Weights of a small transformer language model.
Size: 9 layers, 3 heads of 64, MLP 384 squared ReLU, vocabulary 4096, 4.58M parameters.
Architecture: RMSNorm after each block, rotary positions, no biases in attention or MLP, embeddings untied during training, normalized queries and keys, value embeddings, hashed n-gram embeddings, a smear gate, an embedding shortcut, learned residual scales, skips across layers, capped logits.
Training: a variant of Muon for these matrices, 102M tokens, 6250 steps.
Each number is 200 + 30 x the weight over the matrix's rms, rounded and kept within 0 to 999. Layers, rows and columns count from 0.

# layer 6 attention value, 192x96, rms 0.129, rows 25-41, columns 0-95
166,157,241,205,237,143,206,156,233,163,208,204,176,234,147,183,183,250,175,190,235,169,210,173,192,246,172,249,228,193,161,208,210,205,167,244,232,250,209,170,185,218,225,223,212,192,216,250,187,210,176,175,217,189,175,175,184,158,177,230,189,165,262,177,197,200,108,202,224,234,218,157,170,218,170,193,267,168,208,254,215,201,165,229,218,269,196,188,215,208,234,212,216,102,230,226
191,165,178,180,211,223,191,211,270,185,214,224,204,244,226,221,207,263,194,238,209,136,145,173,189,195,210,197,198,166,215,275,199,213,190,189,217,206,266,208,191,165,160,210,205,238,204,179,167,195,211,218,159,248,165,193,176,198,210,232,181,211,186,207,207,235,213,217,228,181,196,177,186,197,161,223,206,182,246,227,178,201,197,180,154,199,180,193,180,178,177,162,178,208,187,192
183,163,204,167,191,169,183,146,208,249,261,136,186,236,228,213,173,179,224,176,157,209,205,164,206,148,151,184,207,203,195,163,230,202,193,177,225,197,163,223,222,241,256,187,207,217,240,175,198,189,183,278,197,241,218,227,236,202,206,260,204,132,220,180,245,177,248,188,176,204,252,156,200,213,190,189,232,206,184,219,187,184,189,247,175,201,219,180,178,196,169,201,138,241,182,159
239,193,168,176,206,195,205,166,196,220,225,125,258,188,195,144,206,223,150,187,177,167,226,195,216,143,186,225,217,134,242,203,184,175,167,184,79,154,194,206,253,215,173,208,175,237,197,153,161,219,218,208,182,198,195,224,205,226,182,173,219,206,208,250,268,206,241,192,217,218,153,237,215,183,216,204,210,181,227,166,197,199,192,156,206,182,201,194,170,178,242,193,278,273,310,169
151,214,171,224,166,195,154,188,174,164,193,186,209,196,270,251,201,209,207,177,166,218,177,223,174,156,156,196,205,176,242,237,219,254,181,203,181,207,185,204,206,146,240,258,226,201,192,183,228,260,162,218,193,160,215,184,206,176,200,237,246,212,181,239,203,180,192,192,185,161,243,142,199,175,199,216,195,205,208,210,194,219,159,160,177,224,183,170,219,195,174,76,162,186,222,145
238,218,187,153,191,172,194,184,194,156,166,153,180,181,214,186,237,153,190,238,219,194,185,221,207,208,181,225,214,228,190,155,165,167,214,165,242,174,202,177,262,242,195,146,192,186,185,222,202,222,141,230,140,184,229,183,166,179,207,180,204,239,211,181,192,195,193,231,226,187,168,197,221,176,156,208,189,207,232,202,244,196,226,217,209,247,208,262,183,128,240,242,219,167,154,176
208,221,172,151,189,175,150,194,223,189,233,206,227,260,135,209,237,256,180,247,196,200,146,195,223,161,190,188,225,230,146,222,174,223,226,223,145,233,237,172,199,207,196,186,207,168,225,209,220,177,203,215,157,218,146,195,232,224,189,225,166,158,173,236,222,229,224,178,223,163,193,223,175,214,192,219,148,162,225,203,228,193,184,189,204,193,221,164,155,136,213,259,248,172,179,179
193,168,195,225,144,181,205,194,191,216,151,228,179,217,175,186,191,270,204,239,199,191,231,226,234,152,168,148,224,184,197,194,174,220,231,228,213,184,212,230,164,204,202,180,241,197,173,239,205,252,205,176,203,205,201,229,200,203,136,201,175,198,191,209,216,158,180,239,217,194,212,185,128,238,182,219,228,215,164,253,185,231,213,201,176,181,192,186,190,233,189,179,156,190,183,205
232,240,249,190,210,242,201,239,203,263,197,218,190,195,258,205,224,185,216,184,194,210,199,181,162,214,191,211,196,263,211,176,241,228,248,232,206,183,182,236,168,210,173,216,161,195,223,185,162,180,200,195,169,138,183,155,211,155,198,201,203,222,192,257,186,184,219,191,230,211,160,191,186,172,230,199,167,241,220,221,234,121,179,179,160,198,235,220,238,207,218,180,181,179,205,207
205,191,226,184,156,171,197,175,154,210,191,197,207,269,211,180,217,214,215,150,247,203,140,187,228,232,179,174,158,213,191,192,160,250,160,176,178,188,191,188,180,184,240,236,212,211,223,199,229,143,205,170,209,224,231,218,198,209,204,215,252,212,209,233,217,218,171,178,186,251,157,179,188,199,217,256,184,175,230,215,161,216,196,184,169,175,201,192,188,226,177,196,218,171,213,201
221,153,200,224,145,204,194,148,221,184,196,225,196,174,240,167,188,222,248,147,237,187,193,196,177,219,229,211,204,129,222,158,209,203,161,207,180,239,149,190,179,213,191,186,231,166,177,196,176,237,118,189,185,157,179,195,202,167,154,167,283,221,212,177,171,212,179,224,172,213,193,240,228,232,241,213,143,179,213,199,190,231,188,221,188,241,185,207,158,221,153,229,213,198,195,157
191,220,213,187,168,189,164,204,198,213,176,248,184,182,205,183,231,203,201,182,225,225,212,190,274,249,222,206,246,226,182,218,264,189,182,231,149,228,177,162,219,168,218,178,238,235,178,245,198,208,238,190,243,213,210,166,185,218,137,203,189,194,200,172,112,157,188,177,185,160,226,187,228,154,181,218,232,181,169,211,162,213,179,255,258,230,190,215,230,283,169,204,228,216,162,198
218,183,151,134,191,206,202,227,178,241,202,220,214,202,200,165,143,210,216,223,224,190,151,194,250,166,168,239,219,245,236,199,225,213,206,177,232,218,221,210,215,242,160,173,179,168,238,240,204,249,183,172,149,178,165,196,226,202,159,206,187,146,227,202,213,156,216,210,198,264,219,189,171,198,174,168,157,186,238,221,214,250,177,179,214,217,216,169,266,165,207,200,247,242,185,198
178,156,248,206,215,206,174,214,227,244,264,224,170,217,185,213,259,232,157,179,272,207,203,159,233,160,245,197,188,189,182,220,179,161,165,239,249,215,197,180,207,250,170,230,239,206,191,203,140,208,194,217,186,215,233,173,200,194,237,300,188,233,204,237,211,262,257,164,189,231,208,191,181,167,214,247,185,149,179,183,202,179,183,185,183,212,205,230,240,176,213,256,210,184,175,198
206,215,227,201,119,185,203,207,165,186,236,216,161,189,205,199,213,209,182,196,208,156,198,209,198,238,177,181,216,218,171,218,238,198,245,184,209,196,249,199,192,151,208,177,198,170,190,238,153,177,188,224,197,135,209,254,208,200,233,211,188,170,212,205,296,202,197,202,238,213,173,218,156,216,181,195,196,200,204,205,181,199,151,220,221,178,192,223,162,147,211,258,205,221,207,194
247,220,247,205,188,133,191,242,170,212,223,121,228,184,220,223,239,159,207,178,193,157,224,233,205,173,216,136,243,211,191,183,248,215,236,216,165,179,187,210,234,221,226,188,151,251,210,166,186,144,232,217,195,218,200,225,211,212,165,226,188,250,219,181,178,235,210,230,247,217,236,192,217,208,207,233,183,206,234,249,256,175,208,209,196,245,158,217,201,207,156,184,247,216,240,227
248,207,210,237,179,203,208,215,234,226,217,202,235,196,195,224,240,198,188,211,220,158,174,188,146,215,243,135,199,187,201,158,229,220,197,204,248,198,186,192,220,237,198,194,196,196,199,219,261,212,196,194,141,211,208,183,242,224,189,228,191,167,189,173,241,210,195,229,193,208,190,202,171,234,186,244,208,203,202,177,238,209,216,202,210,224,209,165,167,177,173,198,187,233,189,221
# layer 6 attention output (transposed), 192x96, rms 0.0924, rows 25-41, columns 0-95
199,199,241,202,199,249,133,250,243,203,226,194,177,231,218,215,153,241,240,168,225,150,189,238,246,164,206,172,222,226,146,226,157,237,177,193,218,214,124,160,171,180,219,157,205,227,203,153,193,194,216,236,215,272,185,189,264,196,142,186,228,222,220,250,207,131,255,204,259,183,184,195,222,229,205,142,159,165,192,184,196,236,222,189,184,172,217,187,228,184,237,229,221,206,172,179
189,254,195,219,201,190,190,188,182,200,213,168,230,237,148,216,211,205,184,174,192,233,188,210,196,185,183,116,209,174,209,200,207,210,175,173,238,203,209,208,186,267,202,187,228,195,201,206,217,203,141,188,184,149,234,202,232,194,199,166,168,240,208,182,226,175,214,161,204,213,186,196,209,182,207,175,201,237,172,197,193,221,233,170,210,195,170,216,200,198,189,212,241,218,185,226
188,232,182,206,191,239,229,190,166,229,185,162,239,219,226,220,140,197,201,178,253,164,256,214,252,215,210,194,212,254,194,127,230,108,177,184,117,221,227,224,175,241,199,202,246,197,168,194,247,209,283,208,205,181,174,242,174,210,193,177,195,198,194,281,210,204,214,237,145,211,163,241,221,197,196,203,213,263,167,196,213,201,236,171,147,189,170,193,196,143,234,235,205,221,233,226
247,182,164,198,214,191,196,220,180,228,189,173,224,196,258,215,260,206,169,217,216,203,140,237,147,165,142,241,251,214,241,202,227,237,169,142,203,215,211,199,284,204,207,173,240,160,213,242,216,214,260,177,198,165,243,240,174,175,212,210,245,206,207,178,195,181,200,180,181,243,256,251,183,160,183,224,220,230,216,214,217,178,189,261,148,216,201,145,162,148,156,117,246,159,261,245
203,222,145,191,199,177,217,179,207,212,217,249,180,191,152,169,215,192,179,202,230,179,201,164,262,191,193,194,234,197,171,181,171,209,251,213,184,138,204,188,233,209,188,179,241,158,248,208,248,222,213,202,176,233,232,189,231,224,225,209,177,154,143,209,219,175,188,179,217,242,176,182,176,188,174,208,195,288,165,156,218,264,217,169,206,192,175,146,202,194,221,187,180,167,234,159
215,184,144,182,212,245,199,230,225,274,189,217,178,216,181,222,189,185,191,205,158,198,200,137,182,210,187,174,144,207,192,207,207,217,170,193,236,175,194,153,170,163,228,223,165,207,250,178,203,156,209,205,174,152,195,221,181,206,177,198,227,205,247,199,232,214,200,249,151,202,149,233,177,166,203,263,176,169,196,146,187,170,207,267,225,195,240,220,256,187,197,211,154,254,218,199
156,182,186,267,216,216,211,225,157,147,193,202,198,159,258,226,233,178,214,143,209,259,216,190,173,155,211,138,237,194,182,187,156,218,188,164,194,223,185,219,194,196,192,193,205,236,204,196,208,201,211,176,194,158,234,215,212,202,210,182,204,185,263,199,263,214,217,185,238,200,214,194,165,181,262,169,237,194,209,234,204,191,184,220,174,193,163,176,216,239,206,215,248,234,241,216
178,192,181,193,217,209,192,179,167,199,220,154,219,202,153,236,160,225,203,172,198,169,224,182,167,188,177,157,234,211,143,163,206,232,218,209,214,211,119,178,194,202,167,161,254,170,217,197,142,213,196,169,191,265,181,143,237,222,209,192,184,180,173,230,217,192,261,191,242,177,214,162,181,166,179,222,231,198,165,276,190,203,173,167,167,186,229,210,212,215,229,217,234,189,178,212
248,193,224,197,222,162,218,162,224,247,250,277,171,208,194,188,225,149,214,237,178,172,175,213,183,243,189,210,164,205,238,197,197,149,203,212,203,170,222,166,182,160,152,185,157,167,208,158,186,150,190,167,259,149,205,197,234,208,194,228,197,181,173,203,196,204,189,185,177,204,197,172,150,238,237,167,195,230,208,220,169,211,200,224,199,210,217,200,163,207,244,168,195,188,190,191
198,220,183,209,160,208,180,227,216,233,191,207,213,187,201,213,235,249,195,198,196,189,204,227,249,216,188,217,241,181,212,214,198,195,160,167,208,169,218,216,124,199,133,172,246,180,179,219,211,212,222,197,162,197,244,227,198,196,212,238,214,162,213,203,204,188,212,156,223,209,243,133,203,247,185,230,149,173,230,229,184,223,243,180,167,174,197,199,130,176,189,196,194,251,230,172
208,174,190,221,218,177,196,217,226,229,195,229,177,220,187,219,192,202,191,253,230,195,172,230,214,198,193,210,205,169,261,249,197,297,166,205,239,142,227,149,145,138,186,197,234,158,182,259,223,190,228,188,183,207,174,188,178,205,238,194,211,216,201,177,161,168,234,206,245,173,185,173,226,159,159,252,229,200,204,251,201,170,242,254,191,171,250,207,207,169,161,263,176,218,163,193
193,195,175,220,164,238,221,252,224,134,191,211,197,208,190,197,180,225,271,189,199,210,198,211,214,227,242,235,194,231,180,171,215,202,197,221,203,186,161,202,200,168,172,205,189,206,179,170,228,217,208,265,189,296,153,158,132,213,253,207,176,211,164,201,194,179,153,203,301,208,218,197,213,188,247,184,240,165,211,208,236,215,173,178,212,189,225,249,207,211,158,227,204,191,190,168
191,164,180,216,188,252,217,156,155,188,190,194,147,204,193,256,192,200,217,155,237,256,183,204,174,267,222,157,235,177,236,177,174,212,190,182,216,219,201,170,242,164,195,188,157,216,241,219,193,222,216,206,183,210,210,188,199,176,162,248,245,254,202,229,247,251,210,233,222,197,172,232,140,298,246,204,195,238,164,235,247,191,180,172,177,220,175,213,212,188,240,193,201,207,238,202
192,236,217,211,176,168,169,205,205,191,165,254,183,186,201,183,192,233,215,208,166,186,286,236,173,195,224,151,202,168,240,180,236,258,153,186,226,192,167,149,109,207,165,205,218,209,220,202,204,174,214,213,223,169,213,237,238,146,188,179,179,201,267,175,230,164,176,215,200,195,232,212,180,211,203,166,224,183,259,231,175,241,278,182,206,247,211,205,156,250,216,164,218,199,152,174
190,227,208,216,185,183,180,162,201,199,233,173,171,239,208,215,218,195,142,216,171,146,209,223,197,193,188,239,183,169,181,171,180,266,202,198,225,194,176,211,173,166,182,214,202,216,191,211,183,208,230,251,135,166,169,213,227,170,214,177,222,184,222,186,179,233,216,194,154,166,235,183,166,219,246,235,189,243,187,194,163,187,200,285,196,203,195,237,215,208,230,239,213,240,196,205
190,199,143,180,205,187,214,223,189,232,206,156,208,218,285,210,195,197,255,164,152,170,155,233,229,213,161,253,177,247,158,168,221,172,170,109,191,210,218,174,209,185,167,219,179,191,158,204,192,180,218,188,187,210,188,206,188,238,197,198,188,180,134,244,196,222,194,181,180,266,194,247,207,175,203,220,204,233,246,193,158,186,176,236,211,206,177,156,187,173,173,159,197,225,179,263
139,223,220,198,209,170,193,165,130,226,221,201,200,244,242,194,181,188,167,171,196,225,187,202,213,222,217,210,233,215,163,179,176,181,142,210,216,205,204,226,199,186,182,247,183,189,197,220,188,165,201,220,222,189,233,200,152,205,253,166,217,222,223,242,218,200,241,214,195,169,208,174,195,227,196,186,201,232,221,247,222,205,256,197,196,176,186,225,219,197,167,252,205,201,155,204